{"num_hidden_layers": 9, "head_dim": 32, "norm_eps": 1e-05, "rope_fraction": 1.0, "beta2": 0.99, "weight_decay": 0.17, "batch_tokens": 32768}
Each number is 128 + 24 x the weight over its row's rms, rounded and kept within 0 to 255. Layers, rows and columns count from 0. Numbers have three digits each. The size before them is the row's rms in percent of the matrix's.

# o: layer 3 attention output (transposed), 128x128, rms 0.0797, rows 21-31,52-63, columns 0-127
# v: layer 3 attention value, 64x128, rms 0.079, rows 21-31, columns 0-127
# q: layer 3 attention query, 128x128, rms 0.0848, rows 64-87,96-119, columns 0-127
# k: layer 3 attention key, 64x128, rms 0.079, rows 32-54, columns 0-127
o52 091:140189093095138154099137112102167114116129163111138195101106110140139114089107110122168104126115125168136119123097140074140141090176115148136122147152121151105132163132097130129178116129119119147134114118122128168107133108152116137127070091153124112081148156121164133123122124098113169121148138119070116108124118147154118142117128122155120114150133100116122104101101120066115142143149
v21 106:137133103120144131125158127148121150124159126132083106146141136170079093148114146137114150155102116129107117097112155112149116139128139170086147155074174154133139158145128139146128122122082159144130109140102190141155145093107144126132171075120139132120122072134165101129151098151135118137122122132129151118114123171148072087108162144149145096129126130101153116122154088079121136133151
o21 090:139118099089111169098105138121094127155108149170126146115112102119091090130123105102126156075112137148091146164124108115112145125142100136168116136116101110128084129159158110131135114137124148162167097142128150132116089097126100112145073102126180090091151126120124095171125137156127130108126120116129127123130123172108113167087122112102155070185125140140115146143150132102109129101136
o53 116:128150137130102123134154120071120081126150133123092163151088117130096107143099141170112161170070121098134132148104118155136098141119117124112158134119122125118131118109089123151071109132092122124117110082151127145153137155074154092124140194156093142149111097107102118117139098164122108110091135111140118124127150152114058124109108126147120136137134156114098133152106105114138138140154
v22 098:120131130127112094132083127123139107133090183119175132122134124161135130134150139086100126090188112127102107109104131154085120121132103123137121118158180098083125100128107153128138167126145138088121121135126124119050131130121117113125142152103119138148134160080069124118110114112119122144129140138120114207100106131122098149107138130102128107138102140089105125151119088161113138141100
o22 109:095110163108138113131148092122109153089134102136132130138124136120088095099170144137137106169112167091119128072108138111148135113137125156149138136147147159117110174124099114137146135111112097113112150137162127132123175139144181152136105111116088116157146139158114139107152157158145119114111141096165157152121122103190155078130133146156112129092141098162120079100109103110162141108107
o54 089:075113102142081114149119150143099191121083136134142144109168142159138095078139100154135101114131089123102109132151115146161142129154142083151093160090117096131133132112138109139132064129111117122129118090110129128085121117110152130120073154125122119096171139178133112117122145154146113110117138118145141150105107150148128145088161142143107125146129129120152079112147151132119175117148
v23 093:093134136128143105174086107104170135115098145064124127100169144121131110128106143110132135099114129120132169119111127144126073105124132158117114136166165121117107078103103112123129124064142140069131148127132155122094166128167144147111156135117119091141161139085095117138114142108114161117126107107134096132140106097104129150120152133150106095108133144150101155118142074139091138091133
o23 086:136080102107106124142119119168102169119099088108123120152148135124145098089107108123107120114147120135125126147089142188151173101098106129077142159109148120144107127096138178126105165133083112106128142106168118105100126116190085114151100099169149120114120121124131098141126112132131090154117141094133119106100146158104077112148144093143119157148126118142099120130141103097130106139111
o55 107:112087169130095130092139127129108136149106126100170064160112115107194123089120134130154113075134153165121089132139135169126140144104164155089105120138162107128084164098126151135120114139135101131127132163127106135068115122161112119106114112148144104110124165113146093124110142148160099145111141103131123134104132135100095095117125144123143128135163135167089114128121130121153098098087
v24 090:089131151087193144101102087099163125110100133112104127133127159130163102159122123117157162130104124156162147141139102112122109134134124133124123077139097119071112125133101161128107087132070127129135109149168148143165131138108096133054155151131104139121145155135112128119114123129149127123110133118129114111098128131118139104091122102129124122112094118074119172105134083091152088133130
o24 083:135099119158077140116130168101124134124173097112158078153143100095138153153104157106110127124109141157107120162146140135142124147105127138149146147142125078139102139092137142145142168119144061113165114114101173125110090097119106105131111112151135120135152111126109109138142116163108159090099128099160104181142099171160113131126117145134153142167126111099105123149139115116078096103142
o56 099:111101150183109130077152145129104151107152145127165072156154095128122097145146149120108106174151134128121162144143100159110109111167165088121171112109113096174145142098154100144092115137123115138129140123087107146114098150089088099137120164158118131141098107167120128149104110137129132095094136119132100163135106138123083126106101163150141178135119130131121113126125098154125135157120
v25 096:127131152108166182125068108121116114113175143148166146122132153137132159126110163152148115119151166121125124143111139088128111129121142154089156085189127092102130143129108122106128075094150118154121095112117128171110113102097117150122101136176099140164166157157121124154135155126124135097145119142128158194145126124160113112132132153101144150135120152165141138126120177129110107143110
o25 101:143093162112118138152110124101114108125176124125118136130113100125131129125145100100127122149104091118155101145112123152163143077125120102121131148155136109133139106088089124147102153140115103144168115077113125168190089117143094092164141112169133098113110182128099135087142092119075132112159139084148135146094110099100094145135134135118147115173110120116123125122131128152100125078127
o57 094:108077160115122123148172124098106131141147122125133083149115129108143095104171157117166139121142115095108142095102120161093108065123113119156081078122173124144129138106159115117144150047126102150136119076128150139168134166133104105140137156113125143127107122114072172133114136127105108166131125140164145133129107115117162127133156144144124094110121129148145135124124099137155130115137
v26 093:125124131149141130109127140110126105117071050113117102153112151092143147145113183111139128100115119155131125113140139115097121145121146153141129126127103133138141107144107124127141125194134138101129131126144131083098101160144149094131137119134127106143088081127141112140113123171124102146194102140138141117149167110090101123161073111156150112118144084092176144145169116143165133134106
o26 094:123196125137090144136133139087168103170152113170120107152116072117152132129128134082128102153110119127125117149145151159170167130117119135114148142125085174135140126134154110133110148119153105121118112081124124153162155146100121170101169134122117137161137115131119111110120105086174142087136115074118148101137136113140121124147113124173090125123102099104090148092154133127087128147136
o58 089:117190056112127150140105133084159088185166140136136170105098117151166141127108101137126121127126146095130114176131159161156151123124123134129133162106118103121124151122080147096134120122139166126131109131136123134146107172130129153166133092124144116130156138136142141095141132095135154151103177115071127139134096091146121190125139105114119136098131096125092127114113152146109141119124
v27 101:130137146111113102078107081181150126147127117121149133107167137139155086128121134138157120155141104128122126141127158085138182152137057113139184106088105096105138074125124119127138146143088115089143132121100089069137115101130113118109126181098140148119138155136122126132150122116123123078117125120138146138121155139079134106106104105109126100137140106111102112139143111182132117133128
o27 104:126127153151159124123168143083126101098132102109141088156153151143115134138139137206120098169115132145112155173149108137126129121134080141134101142141124097112118120154090126183111153142136089132151143156140139154110126123139142126130131114128119112154146173154132109122154126159107122087133137104175095124133083159164107111117100159110134112153148081108145090107133102125061144115135
o59 089:172133121161133105136137145155147123197100128135137106166149135124128122128123145140096117157116094128147142159191117105065116153144131106138122099126143091131135112110140113177126143146110119159143163100112128074153136132065133115107160168078158150138093136134131160108145094116109081120124133142144148144156133115119113142110092104116108153132130139107136162119141125171096128166103
v28 094:163114115103103160102100086119126078092125093119155132132176150075113121113112155127114116156109115132123108148135156098138121116134124133161161100167193129127166072132085142140149154134141142129159136117149072173084142135167115131133056122153154147136161126132116128139137149108105166123131137151123118109150140120136121137122161157120137137140092145099137122131106149112096095141120
o28 090:141140127139158130128106113121135131119179144160109062145124157132140142161187131161134128168108123132182108133130140130144172113127114188093134111162115151145146116135142132122141102098122101152134115148166133137124134117097157131117148114126127119148075172132100131139096169072125133136106170126130169163135130109135100097123107144093093166106140120141098092092103153148146107118106
o60 092:123185111116164151123119142152149135095151103146112103119137134146128120061126159145130154108121154132122079131098161117155167096135101174139130127151156161091121103107112167111162127075120108122134096124106175133123139137162103161144100125157136116121142114150178156153104106105153126146147152124131155153114067124141120109116107155117125126150111128135144117095093144118078105100153
v29 088:119133151139154155135095146136109119131162127134094140129129132166146136128128133136174199118135098070154130119142093120152185173140110086105153110095130116128097130141151098154147098108134139132129126133089108152163145103145128139160141171151142145078151111173086072097114148129128164103107121146128123165099144135133121151098111141101124130097118113101121140122140162126125157103167
o29 083:191067123146107162090133141131102166141170125165121129090107103097143170147144122142126138120123160085099110126154114104142148137155169101096125100120142093113149143132121149147120145144128107130153108152161129105129123134133128122146103133109088122130098111138122178112116128166080109125142194138184118093119148161157100135135107108143172117158130147121109145163111110113116128143149
o61 091:149090152143097124095126140151094172143127116139120120133141107099163138120123141118117129105139107070136112156200104100118118181157129081135114130113118076126186108144153112132130098097099144145126146120099110122118129142106145106101142169121100161104116110148103166127133161162065081137125159113180129162096146112133131121131115133134123139128107177128132130159130126146120139138103
v30 121:111133166110066065122121137134121146158176165116070147152143130103146118116132088150121123127138140126140142136137140153148122132124136097118121113112144131137120136069117137137132137091132107128127149146096186138182159091144123106134129134101128162103145188135133112102142134115119151145061142103135112146107083129134150137096141122117095163131148149108110129112130115117094192110151
o30 111:157115122158134132098161144173128175114114110152122120125165154152092113144124131159119132116108155083146142081119133104078069126136114150152131121129166133135119129148118132154129116146122132132130161160138139140086153123126166108135113116136097083113141121134168122127098153171118084174136133193128125136162141177146147135122123123128132087119142118118186086135151079114144141158142
o62 112:165071166090133157080140154155117132103100132116146078124151159134125135137102154144131175120122122118171125109103094077116114147164105172123135123119139141169131105145120144130127116136154117141069151098133135193090144083101148133109126131100136137132094116145145111120126180126119145157137139150166160119177166131121124118153118152121143128139127116106142124135140106101170158128133
v31 106:116136131091077126132101132092135136075192148137149109133153148099129126147107148136152108111136112141136106146127106136128132111102144121137127067104165106131137115140163127107131171120124130084127147125140125129134137109184115129086079139138128133101138095128103129165175132100110106149135110097139113096130096101124157097151136138141065100139120117151102134132105158094114072091090
o31 102:157141058102159120160114162160092099155134131151140100135071123122059101143152092130109100129063170112103090113130114110131156126141129140091147142142151127162113074114139123122140106099094140102132116130141123149107185127147123127165132110164154111116154141148117129137124093144138116122146100169122124119104102149168162131091153117128104124140146109133121121096123109133140136135145
o63 103:124098075085133157127081120177104115155106094127120124149104149149096158140108129155103098104101148149130113097151123111150177142147159164138093112141128127145121147106140139118155109097128077105132117149117135157096137080114123129131125114178163110131163118156148115134185109143155106171157144136155135137145112144126147076180118128141114144125129158148107109084159140114131120106115
q64 089:135124114125134119128126115162152151113110140116155146140154157149112130124129135154139138113142150090125102098114130156106138135131109109116147163119124156096141100129101145070095192123093128138117089132144132075131071127086120134104136181170123136120158119201153127136150092103114081137122110101132130124105153146158169097118144113131110191135127135131122071112153142142118126126098
q96 099:106100143159174068161149155136141148147138141095133140114164154144102149141137114108151135141154144142139084088120136113136147134138148140112094133139133071069126142109121132107119172144123129112127122132079147109148120173099119101123149113148133117125181114141184119141154134122126064176116103132114154143109121141135141109125123082115153124155106109095167095112127136154174109149135
k32 114:110113159138128096130090133124106145116164162112122141117109117113096075120132120119148082138108201133138130111091105143124136138106148155165147088116170157116158117121127131137121134114150133116093086128136066128110123125150166116075104154127147157161123111120133144097130131131119078116138156134160089121133163120131105112123160175148095123126112092164135138151101106093124167090148
q65 103:117141167122129143126113136135126083084147153109103127139153088118145105172108120123089145098141111160133137133162141132147110189188183160128150129142123101134097137126110137166119058171161155151148121156114155130152113118117095126157137113120159121115137133113087102152143163134136174150141133153120137175148147148110138142117130141136115106153131182113111117113109100124099093139147
q97 103:076140133115118133120112112161128121139127125093140138150115119135144109117097119094101141073133131147158208108120150104167142123148165146134151164127144122164087143153110098130126107128139151152178140132108161087137119141088147132120102167114119120101125139154120089138101073151124169122146145164133137124126138132123145117139138170137116091113112132146119108105118135153078076108072
k33 085:142119146122078146128151122086097114095152145146089108081141098149118139128157164104120120157068134113104162130184154094122160145128168104099142134114102119124106104099141143153147142083112142153100135172130143119127142102148154143140121127116150117126111121124144120140126132105120189137128152118119170104092141148142128116101116139135151146157149156061095136113088158122136141169092
q66 113:141122157114177112143113145159112124154120169107132152097182144160091134109164145145137141153146111092136091141118120150073091157133133069119136137133161092129195112118135127107115118140109166130127119148146118100133104160104125135140148168133121132116132141136159150119138139105134131115132082093133171137109141094119173175111110164109106155124090142128128137182112150146139107098110
q98 103:120124155107161126192095148137098117137111167118161131122128135126113136121171153110100116144148126073104132150124105095095097152159100129143084147126165145127156123090080150136123096137161116146134101100128142093104112155114159113119136148139102144151137120128144149093132125111145165117147128134131145155146185097155136154142070159172146150120079148104120127149107161158123136153096
k34 092:136097149105123139104072127094134139141158152100136153108126160145119074109167145141179114094095105166160114158120127138132143130099109116100105140118148127116137128114136125116118090108117174170106095104135156136135115122141165109170110161153151117118134106116137060152151125122126093155115163101169118137156118088150154138135143181109120081125110128141099090121161131150120138098132
q67 096:134127112142124111144181115094116117122136110117084133119140125108129131148154110126066159163141146132119138118131091132135106170145181139102186121153150115142143106153142137129125107121098144179155114159107158136120092094073096140102110157146129158141120109157150100141161126090122135134122111172078163126126123146135138121144110147155104128115102167174140113119090138156135078116095
q99 100:113112172125117118160108149190092132112105166120107066134134129158112136152154145138104150121116114117134135150143081140107103124158160120156133112145149102156150150123104130104144100093116141182148119109121171126150120171121121126120143139099134156104147116149139154138156143098133165157151163138116140142151140120146133140108085139184125177144089142110081161133091086113132119115163
k35 102:117113122066122145118080153138141106113107124109123118133110149130164122122138065111157120091126114151139134149152136143156153169131126112149116135109088111155127102145137119147082109156133137132137102130094139109143096086147140124166133126143179077138154118131114102173158128143135192125159151140136120161162103094160132142100144152073139115159121120146104082124134179126138139114148
q68 113:099158119137116125134131113119168096078129169153115111146131130153132146135117131143105132111152126096162136148177129121134114158196215154125135104177157099137096102143153132134143107161131140163170129131117169140146121121102142141151135122113173148140135141132104104156184118123119150121126112172107137161163118134124174115112097109143085105117128158104108121115119123148136094117109
q100 109:105159132161106151130127132147139120113157131133102162108096111136118133125087109137089161077119130134129193156170142131122148143147156144146155140116123116151093083172145090150155133127117143154152140157132156117137091120115142166106120148141152140087095135137078085136127118138116129135149147174123099128160089169127149085148129155127104113117101139141103112112148162121092090094086
k36 123:115139117095123158134118116137126110149098086113165103127114120127185179159108157130143169103121109145091141154133089139123162144158115095113099169130088088143074118139117135139150116136133155119166134142114151121135125107113107141160159087086107065131119154120131123128117117154140183124121096129102158156087118108146119121121108137110158117125192159152119156124140148139117157149133
q69 094:136135114129117170071133132096124133108140103173105163139097107100150121123100127105113110109153150186134145147144155100130142058137136188125128147162119144104101154146136122186138082159152090143109144129140147146120138116130120135109108069111117126139123135102107115127123109150121160124120178138113109105162102149120088131131145119128149079118165109121094146106109089093136136134151
q101 085:124143130105107149088146125140145102173131096149099122113094114143155116136099125143147123099117119101123134155128071144179103117137114127111147116124145165127106148150159087139150112139126139097135149128187082137144137084141087134119158097071135140085148128105068139127091126166130159111161109118137107159151148129116127100124166127119123096165148142161111141133110092101118101098157
k37 078:112134121143178119115153117167132139137156129133127121131115115102133141140112148107112116131165106131088130109082153130140158113159062149151120163126128142147119112124093147140123141127130097146127136144124114109124099147099081140162142111098101170129150120147112090065125117114168149103105105196094138167137096144118085130110140122106082175160117092148133141139110121155097088119157
q70 107:101138145088148150123115133134131112161160139107123133141105131123154072106083105110125089082144112135098164186147111075123102163170121154150111169112140146170109124135136136147168061118131148102103131111123172142108136132131146108128122114111118120149126121084117109119091121126145139162130147146133169149166144098118100162113093145113092113145098162102115165149131098107137127137134
q102 097:106142098129136121117137127128152111117139144126107163138133114137130118121080119099105114102166132151081142192140115096100120115096104141153121151123132133147055083153131163122132122145097112155146140151106184114137146075152163143079101131155131144119146125129137090153097158123156131128145120147105110182136127125162127151143137154130160081124104167086122103129120119130107089167126
k38 084:124128115122114146097144068134107166153129129135155154076111148142138108142155145110163146134106125123138145099112118098091161104125156138056110147159118117124144130112124140126127088109132213131131088114161155153130118164095113135131152109099101132134107151098112104120121137142113132097112180141098119140116137093191136096145101132130110100142126064141127139150148130135141151115123
q71 105:145106143101147133128141096138070129171115123101156112133133118108111111113132138125156130138129099133093111101104120131111140155106107110110166140101151142107163112097105134124119162133128178120116077134127107110105149104143117108134133175148094082113134086141196135098074157137124103124138112114152126121073188097142113157112136132134137129159125122121148165134173151148105130093088
q103 105:123092106120153092130160136122167099108114115089146154134152097108093086122118142114123111150111155148111101090111107142121138140101115137117129158101159143082129177102093165113081132145152082110109135098115136094109149096125157102154117110144080086150181104110163129109086146141146122147085129136129129114121124102121129154117155092123164133152134110100170117129158127122104156147159
k39 116:117113145117115132121137177114112136107155158145134161116145161125109104128118085141124107118099155116148139143135112122135085136094149129132156127090158154120115117115158145141065105130113124098069120090136116121119146102136181105127123164126129155130104118110152117127089157112109091166132189084181116119131126129130139146150137128161137086095068105083131092128134115103159161141120
q72 123:148094140112148106150134155166079137163139176136110125079152129137144128113161123127112119145127113110085114118091126127108134148130090107134138154133160138114147124109103155111125121153112181150130108164134138092093127171132135119159133178108108126141124148119150149134167189108165116133163121134126147145084167076115145148105147147090169147139117166109115128196121133147112128132140
q104 106:172113139150167116134112155137134163107078163097161118088180108130114136119151140080127129148152141156132081125139150143133122142131114114130091137122133103123167129117103185100154108100147111116129148131118170109122128190086159126141092166139129115148149109113170133115168164100161154114168110133126146122103131091155146168135091150126151156154131134113134142168107132132122109131107
k40 091:138123124167103157098128148087126100116090133132152145138136153118143143124154154109127164133147136115170132178191119097097131113119164118096182095153114118131155111085154105108114112101121151118161121116116141133173081116088159121136130147144137111156114137122138140150174138143105113118125158092172115118165166115186119130152128104134123123147108123127137124117139175111195144130142
q73 111:086177137122122105122105119122155122080141141147154093142135144161133133166123115132113155102147136131130130118140112102116120106155166129139102096138147083178131115151159107133140102152140119184157136140087120130149093099123130174166133134101168118147100154139085101133171124120078176113103120137105139113162122146140156104151139171153086150111100118170124125118127126161115096099124
q105 106:112165116152132147101115114142153109086130107119138146128189094164127123128095107175125169116125140127098158147146107116101118139155178130165126091128113130159136125144139092146164124131134125131168143160103133129139090129091127128141143124114135169106115141173107115152134086130101130115163128170104101159161132150143194090134097118153115162088092167131130121131132113147113080147134
k41 123:126174096116128158172136105077173074130127121097152133138124103118135188155123122126141087120164121162127138145107131132140163136122151136111106123174121127150087117132115134145144120129123100147173157127129127158088118099132109154159124082120119070128125160102101131121154097127155161126095090143089125133112115116122102141096137088113158156125176096124137121096132152167132154145126
q74 127:111152130165102155143129136115191138112144136175112143166105143129132147153135156163145121143127119117192108122133186179140126075111142142160108117133093125144120152151165095124124153148134066121134138139120114154152130134128154156103146097152120133118142143143100133131159113119141131107111147102119147112148081157104123135146124104145120142075134111172117087104114161093166127168106
q106 124:127156139166125129122125113136094131145116163178121127116112179154146134160162144182110150153128112086126109141141111151103124090116102128122127134137115143145173115127149117120154114101143151144129134133169083171123123152166108160121190113109151134142080153135093153131145134117114128141167109112101154123132149146096158128156118187108107161093089118171119139157091153137158133146146
k42 115:129140152158185098154072099163104126157182092119144092131102107136119124153146149090141099127179122132146134082137108098143159127169123140136143157109129115137133107144122140160147109139100131134140149153129157115155125137118122155125151123121110111151109105118133153090129107103142114122150112133066141156140129136143089124159118167137113151135140073122110127179065081142108106116136
q75 100:130124103115145119116114134059143123104108144127138167081111122140115138126130128153106149114155174116094175119112126154122116131101168182141155109150142110103110151145189100142140110123119128130159147104158134126139136121141116149121069125119138138079143134120152123117153145146101178139095129186089120122140098131122134158101155121121114108111107160091135124117110092088133100089179
q107 098:119143139122139117110133089147125100118080147120095139087116097148113129146072113108163159126148150112115117175152098134112109135147184124127151117140083103111084130133174100126148137123125114116156131168146156110125128116145146131090160088092145173064155121141109110121136110170139117124140119149128098132155107163133151124100150064143150143121124132133116130146146087092128095121096
k43 098:101100079086122137110151143101164103110168088105125170163102112097129170098109127130113145116151128149119145107079123155191157125098118119147081117138131175146132122136087117147120107152146093143120118119140097123112112114174157124151136100143129128156139152084125124136111138178166155125117123150156081125086132112113090157121166130124146140150129121106118110105134123175108116122133
q76 119:103201140141137132134105121129168129097152143131127135136118135181139128165110146153133152092124158143155167166144122138145121097170158156167122108154107101149109120148155112125152113127143112148148159123100146135146116116103168172098133120119164134140116143144057085140145100112110150125147109149084143121161089137157146097162143121159066145100111097153136113115125126123135117136137
q108 119:128181120144132140141132137131124107124125152153127153137136128150138115149104123166139115110133121116105153181108133115103142064121152144126127110134145118178098061167106117122160138111110134156141145146142111126118095103100103152097122161109141148095110189174096116168134097135084122136138106128095123144175152163133165105130115140141096125077092158167111103121138129157152111146140
k44 080:122143091107115110106129082148138137132136097088129148108083108137130145167111107103148135107094068160136105082108123142144158139142111167132112143156126128148102115150104139162140147169151126102149103134146092137124130135164126159144150121112141102130112115088138113116150089109157127114126110132092126126093087098098076112149158164160155119131179079141112108164110081125105137109118
q77 097:158073163105125135140135133142097145153138105125139116126125125100101126119135127104120090131119107143090092104104120139133115189125094129144151157101162141091138140113125143137097148125146136110061097104150127114119123125142144088143157173131136135138147087087170126112098137141170075136156133119174103141114130119132118177096144093118149109182126116099144174127144127141095158118153
q109 106:114093127110124105148144131107124120106145129096109123161089134113087147122123111092127113124114125145110123140096159132136117161094085128131144175101157157098095135138110144160080157156146100092110059111136181135125140122117166087151101137138092117135143125110114130080083109129165120133091148104178127134109110116114089133124142122152142123156143111130143121117174117107112186108149
k45 146:123055155124126115109134161131091137149152131116111147118116140140089106103139090140121162128091139142121160093112117107140105142110097171163145140073156150116134140133121111113097114136149135111092098104144121097125171099153128074126114153126100150152148132111124111139110149161151126133124171096200099133124117093151134130137138133146112093120127165101170128130141097101072143131111
q78 086:126159137159139140146097151131121122094125155173129117110133159114146150168166136152095171116110155120112109113108148164143133100120159146133141116188130096128156146112139088123159115150136115180141140163180138104115134126111141166169162127142142147107115123130081139119166159131141137109158131159114182150150134144106149105147151112099113143080108164117087155130128166142127083108124
q110 107:122144116163134176129118144148120150137101171157086137094138125129108154132127156124116181124167130089096161154116129122105124087133123153108129118121120148166144136111166133109158113097151131167155110163154155095087101153127118139114144185109125146119141148155097156132113084131123165122163104138095125142146143115117132111119089148115143127096061129150138098179099103140100122160122
k46 076:121108114080117102109149139100149096145141096098093149131089113104139142104132094099144128120131084119103110090110128085145156108128162103159148129133148135153127136139127144154125089186139107132172103128114107121130123132132133116130184100126069101148130148085106122106148124127156158127113146107130133112146088109131113157121147129132164144108200083081127090145112118121116132161099
q79 091:122131149119084166112121121137149105087174105135161120138110140077130125128117150129144093160112192128123115105150140151156142096089143137116104083150119096115130141125121127123136192146121091141173095131138081126127139121126146132132100102105109107124105143129134095127140137158128168114076126111155143082147117174104112121110174107139118147161108099165126083105117093114127153109119
q111 092:131118118137096143108142146131103131108159129154126072139124154091131156117185137161163154137130096086125130082142154125160169125117130136132130120133142096124144178155129105149157149172156108128167131147114073089139141128131148123121145096134144128134124160127139118138152152137110126106143134111129141105168078130099100111070152092116168149134114113178150109113108188114134152099116
k47 111:109090126090116095118163108133113140121157123104139140103080096075107129150142141105139125192152153154121139073100175169181176130145102129135121149132123135130110134129076159174159164158123101107113144126184138148112168130133072101153128126137113148151153116077126123132115139153149120096150147161128135147128124097148135114141142129115147130120152142092130112124139125112122145133132
q80 095:119112121135124170101090107098160091131087127155120133138136141096099150128073132133108138103092136102135106133157118157146121150128129132131112078150106152122121112089135082090144109128126103135132106148121112144159132143173159096126132128175158131119142104121136130112168089153159152167165124109167091117137133172141155147094122099162116150168106120106101143072143134097111113124169
q112 103:111126141098146143138147129110115127085141140131121117145094120130124098109132114124168179092102079127154128122104108117177114148107149094158148156135119138115086145116127148115125142139157138161125077118150149126146149155150115123124101098096114129080150138091148114130146097112131142131168132151130094135125094151121157118085136152204149124180110099085115146134107079100100131094153
k48 105:175110090107120186130108121096131152144106118112099147101134150108152108113153116135144137121146101107110114145147114146148134136155111114154133104145110125128126109122139113136135101155122121151110128125093121081121118179132137128183122105147135097100136156157087185126111132080090164101129120124094170152119120158151154116146113125091094146074072157112152136132126171118076099140126
q81 111:120130118154117111185124096183125186155111123151109137110145124086176149101134131115141122108140115128114168154116139104121138123149128103114106144100132144124108092129112150158097139095128127129124139147112165154108073134175088138142129121098131116138165142141124108118140135138108096148134128138093113158080131101125111155118116161123155100121116091079110111100155153194126151126189
q113 115:102140098115151143181116110166177144134108111139135145148105122089137115140100129121107105107112116198127175177097182141103111127084123127155111153087166146126098104115114168183127100118093109126088137125152154135108118131116111133150109113120137129105124142127126119092111103124115137132130130131120126157113121093126121131164108115166143141104132181094115176102143110161138132085149
k49 105:078133107120133126113136126151159123150126127132160156144174155150132111094150128170135111113127125095141114122107132093118084147125146153125126145109155105102125107112092129115113106088151127070103134130130155138147107099042112117127125112186124115146159123129124087133125101150108108152141140128139142118138130082164172163157094107141108093136131178190114151131119112133107117152155
q82 091:123123125168133151120126163150120136104117077140130132103162128130118163116086150135151123151098172158106142148122120142151149066116165117085127105174110121151126156120110171142105125148118087165138100155133151125121128127160164165117089146178122117130111152131165101138153096140145152129159110178122096115117124157141121082134167145142101133143186105128116127159153138130108116098105
q114 084:172119149130100134153106083166126109130130136173118117100171170121143175151167145126163149131114099056149104159127144091140117144082143124124114122132127116143177130114114127128121123115113145120147122098155095141178094105166070106140155098110133132123152161150093097127132156127085113112125139153148130138138156145139134164111107114131142148152116166177136147132154130101144140100133
k50 117:100140132117121110133110118177092144126140176108121126102097112085083092122173147111119141141169096136111108072142124156104144140137090137169148133087124116134089114118109082152113173119131090149117158174150121107135128118120122125135160160086193151134119141110107064120122115119124116117165113134116161143147124123095147163091161128114144134155119122135115145132112111132126091120143
q83 082:122101167122103106153147120112129104106130125173109113188117122143124098125088129158113135135096111077176140119146130090124103111140176145108122100133099158132147108140133115132117164128113099127122111130160148137192139129140120130094160117139114121111124103135085122102131094129169061135114142141149151139141100146147164133131136097176122114100162147169145151132114101098131148108068
q115 097:133094157108131149159142115113110132114113125179153176146128171128139119143120125137156149123083127141180184114094116141129099130107170129117144125124157161138133099149153122135106124102117144129125096085171093135154141112167119121131106100165134127138101139175110085148113144133083095148117141150167146126154149121126159122175182153141090135099138136154150173130148141162132128114102
k51 083:099118097152139175183126126096130147084178124158116091176144159124094138134151127159131103102131126095109142103089136144098133125091100159139114126087094112161100127135142120105110137105137126128107148101127128111147139102121153141169138096145140151124086098150113142139109120157142109125118117103119192097185135159114129130130133107162108103115125129135118154156125127145134066178134
q84 099:112130114127079104122101118121113147089148095179127100125137134093155129148162105140142096144101147115153064122151129138136195123130130113108137138151150126101118162139121128126105144156169141157127168127103127138118149161155131117148111118108176139101137130095120075141157133120142146132125137125148059151060137131107148079105132146152156144104126107128139120130132126078156161144114
q116 092:067139125154079154125141105165154142165130152127080145096123150115101114112141148140159130106142133088119102126167104117125132166141171108142173122162154142128199169122136096160105146108134104134100179153161130101105121113087117145163184135131128139134128152084119127120141130127135093118159121142131106120157128128150113092133107126153091126097134155141115103083133108116128132116135
k52 101:135110125115160102128154152167110145160098116122105141136143167114163129135098156100122131150133118103105192114169095139106164144159121139132106130102133142122119104165070135133175147167103135107161147150119179156119124151140105093167114163176103115102164136117115111122131110162132119108100118147156142168140146148136138131151111124120166120145106118114157152138154105073108127087112
q85 103:152119184122140108111120156157116115100093121107126128157151135162135148094131159135095137136125135086116146138137093119142129099096175147126135094114155141101124157158147123077108101119123125104131128103129090108138159164113125137116142110158119124153100125141089182143127118106167138118090125145142161110164107169123129151133154132117077137112139157129111093145051095155174151112116
q117 116:114105156091116157106116115145088119116157131120120131129128135186135125095149125143103161077125158088133164104116104125123166143130144164105118112098128161129143091154200093101108109097143143163142127143153079087170121150119118125099103129119101130167092127158124138151118094127142159133133160133158135123189142154102133136107107156123127127093142124112094120132105137149116112082115
k53 102:132135159126149135154142145108106133105100135180119112130092120137119115167138120130102079110130083154125144109159121175134069150099123093125119120145106126163143123082128111141166114166172128141097062140140136095115102146130129168149177124163126133098109113133114120098104145085131122139108155097129159131110131126110143142104166094107153152140157122119086144143110128092122082146106
q86 109:123134101106153120169099144124169083149143124059133145097130107137133125114098101122160138134126104211069117150133144165114094183132129124126130166137101115125128135142111134154121095124121100120137101121087119148140079098137106136154106153151148143079178166127131103118134121144107159126164133136137130133104091118154109134110138123132129147143100172109134126107171131156103115134141
q118 105:107143131093149096172123163128162123106121147144126115137105137112124171135130109135140150110114121150078116136136134137123126155102121105145124109159138098140078128114076133093111140133124142153130104101086149161118133102095091109126126096107155143106140134119146097137124134156084121133142111106105097148129125133133160133108127075122162063152088143119171123057196152151117131118148
k54 112:072116100098098131106109077127089138112053116106157165112171138134134144126147124120114138100149160127126099142124115124090146141110129089143117112169150132119122156126116113100129125111111132126135161121107140143140108172182090094132114135117150108126143125143125088174157122142091156147138131143130125119155112109105148137123077162078128130145090159159174137121145141153106138080137
q87 097:145101094148089091176137140118134148136129143132139139136143107121127096122094116139091137125160077116098139132116126142113127150143183082132168146110144127137140153142157134138091085167109129158124136157114136174213118124123072101115157114062150091088152123135118143125162148113141086151107156145121168137112113151132113140113110137144132105130151148112127142121109140096127117118141
q119 091:106123176162147115131141124136151098109109128122141141157126137099101129143120146145148128110119148133157178153098102120120095134102146110160179126079148188156082111152102113127123161129119103114122137100156171107169127122167119100100117074114128135148122113138109093076128110182154103142122128116158106107118135136112129128148129103159125072154137115117122146101165112132096168110100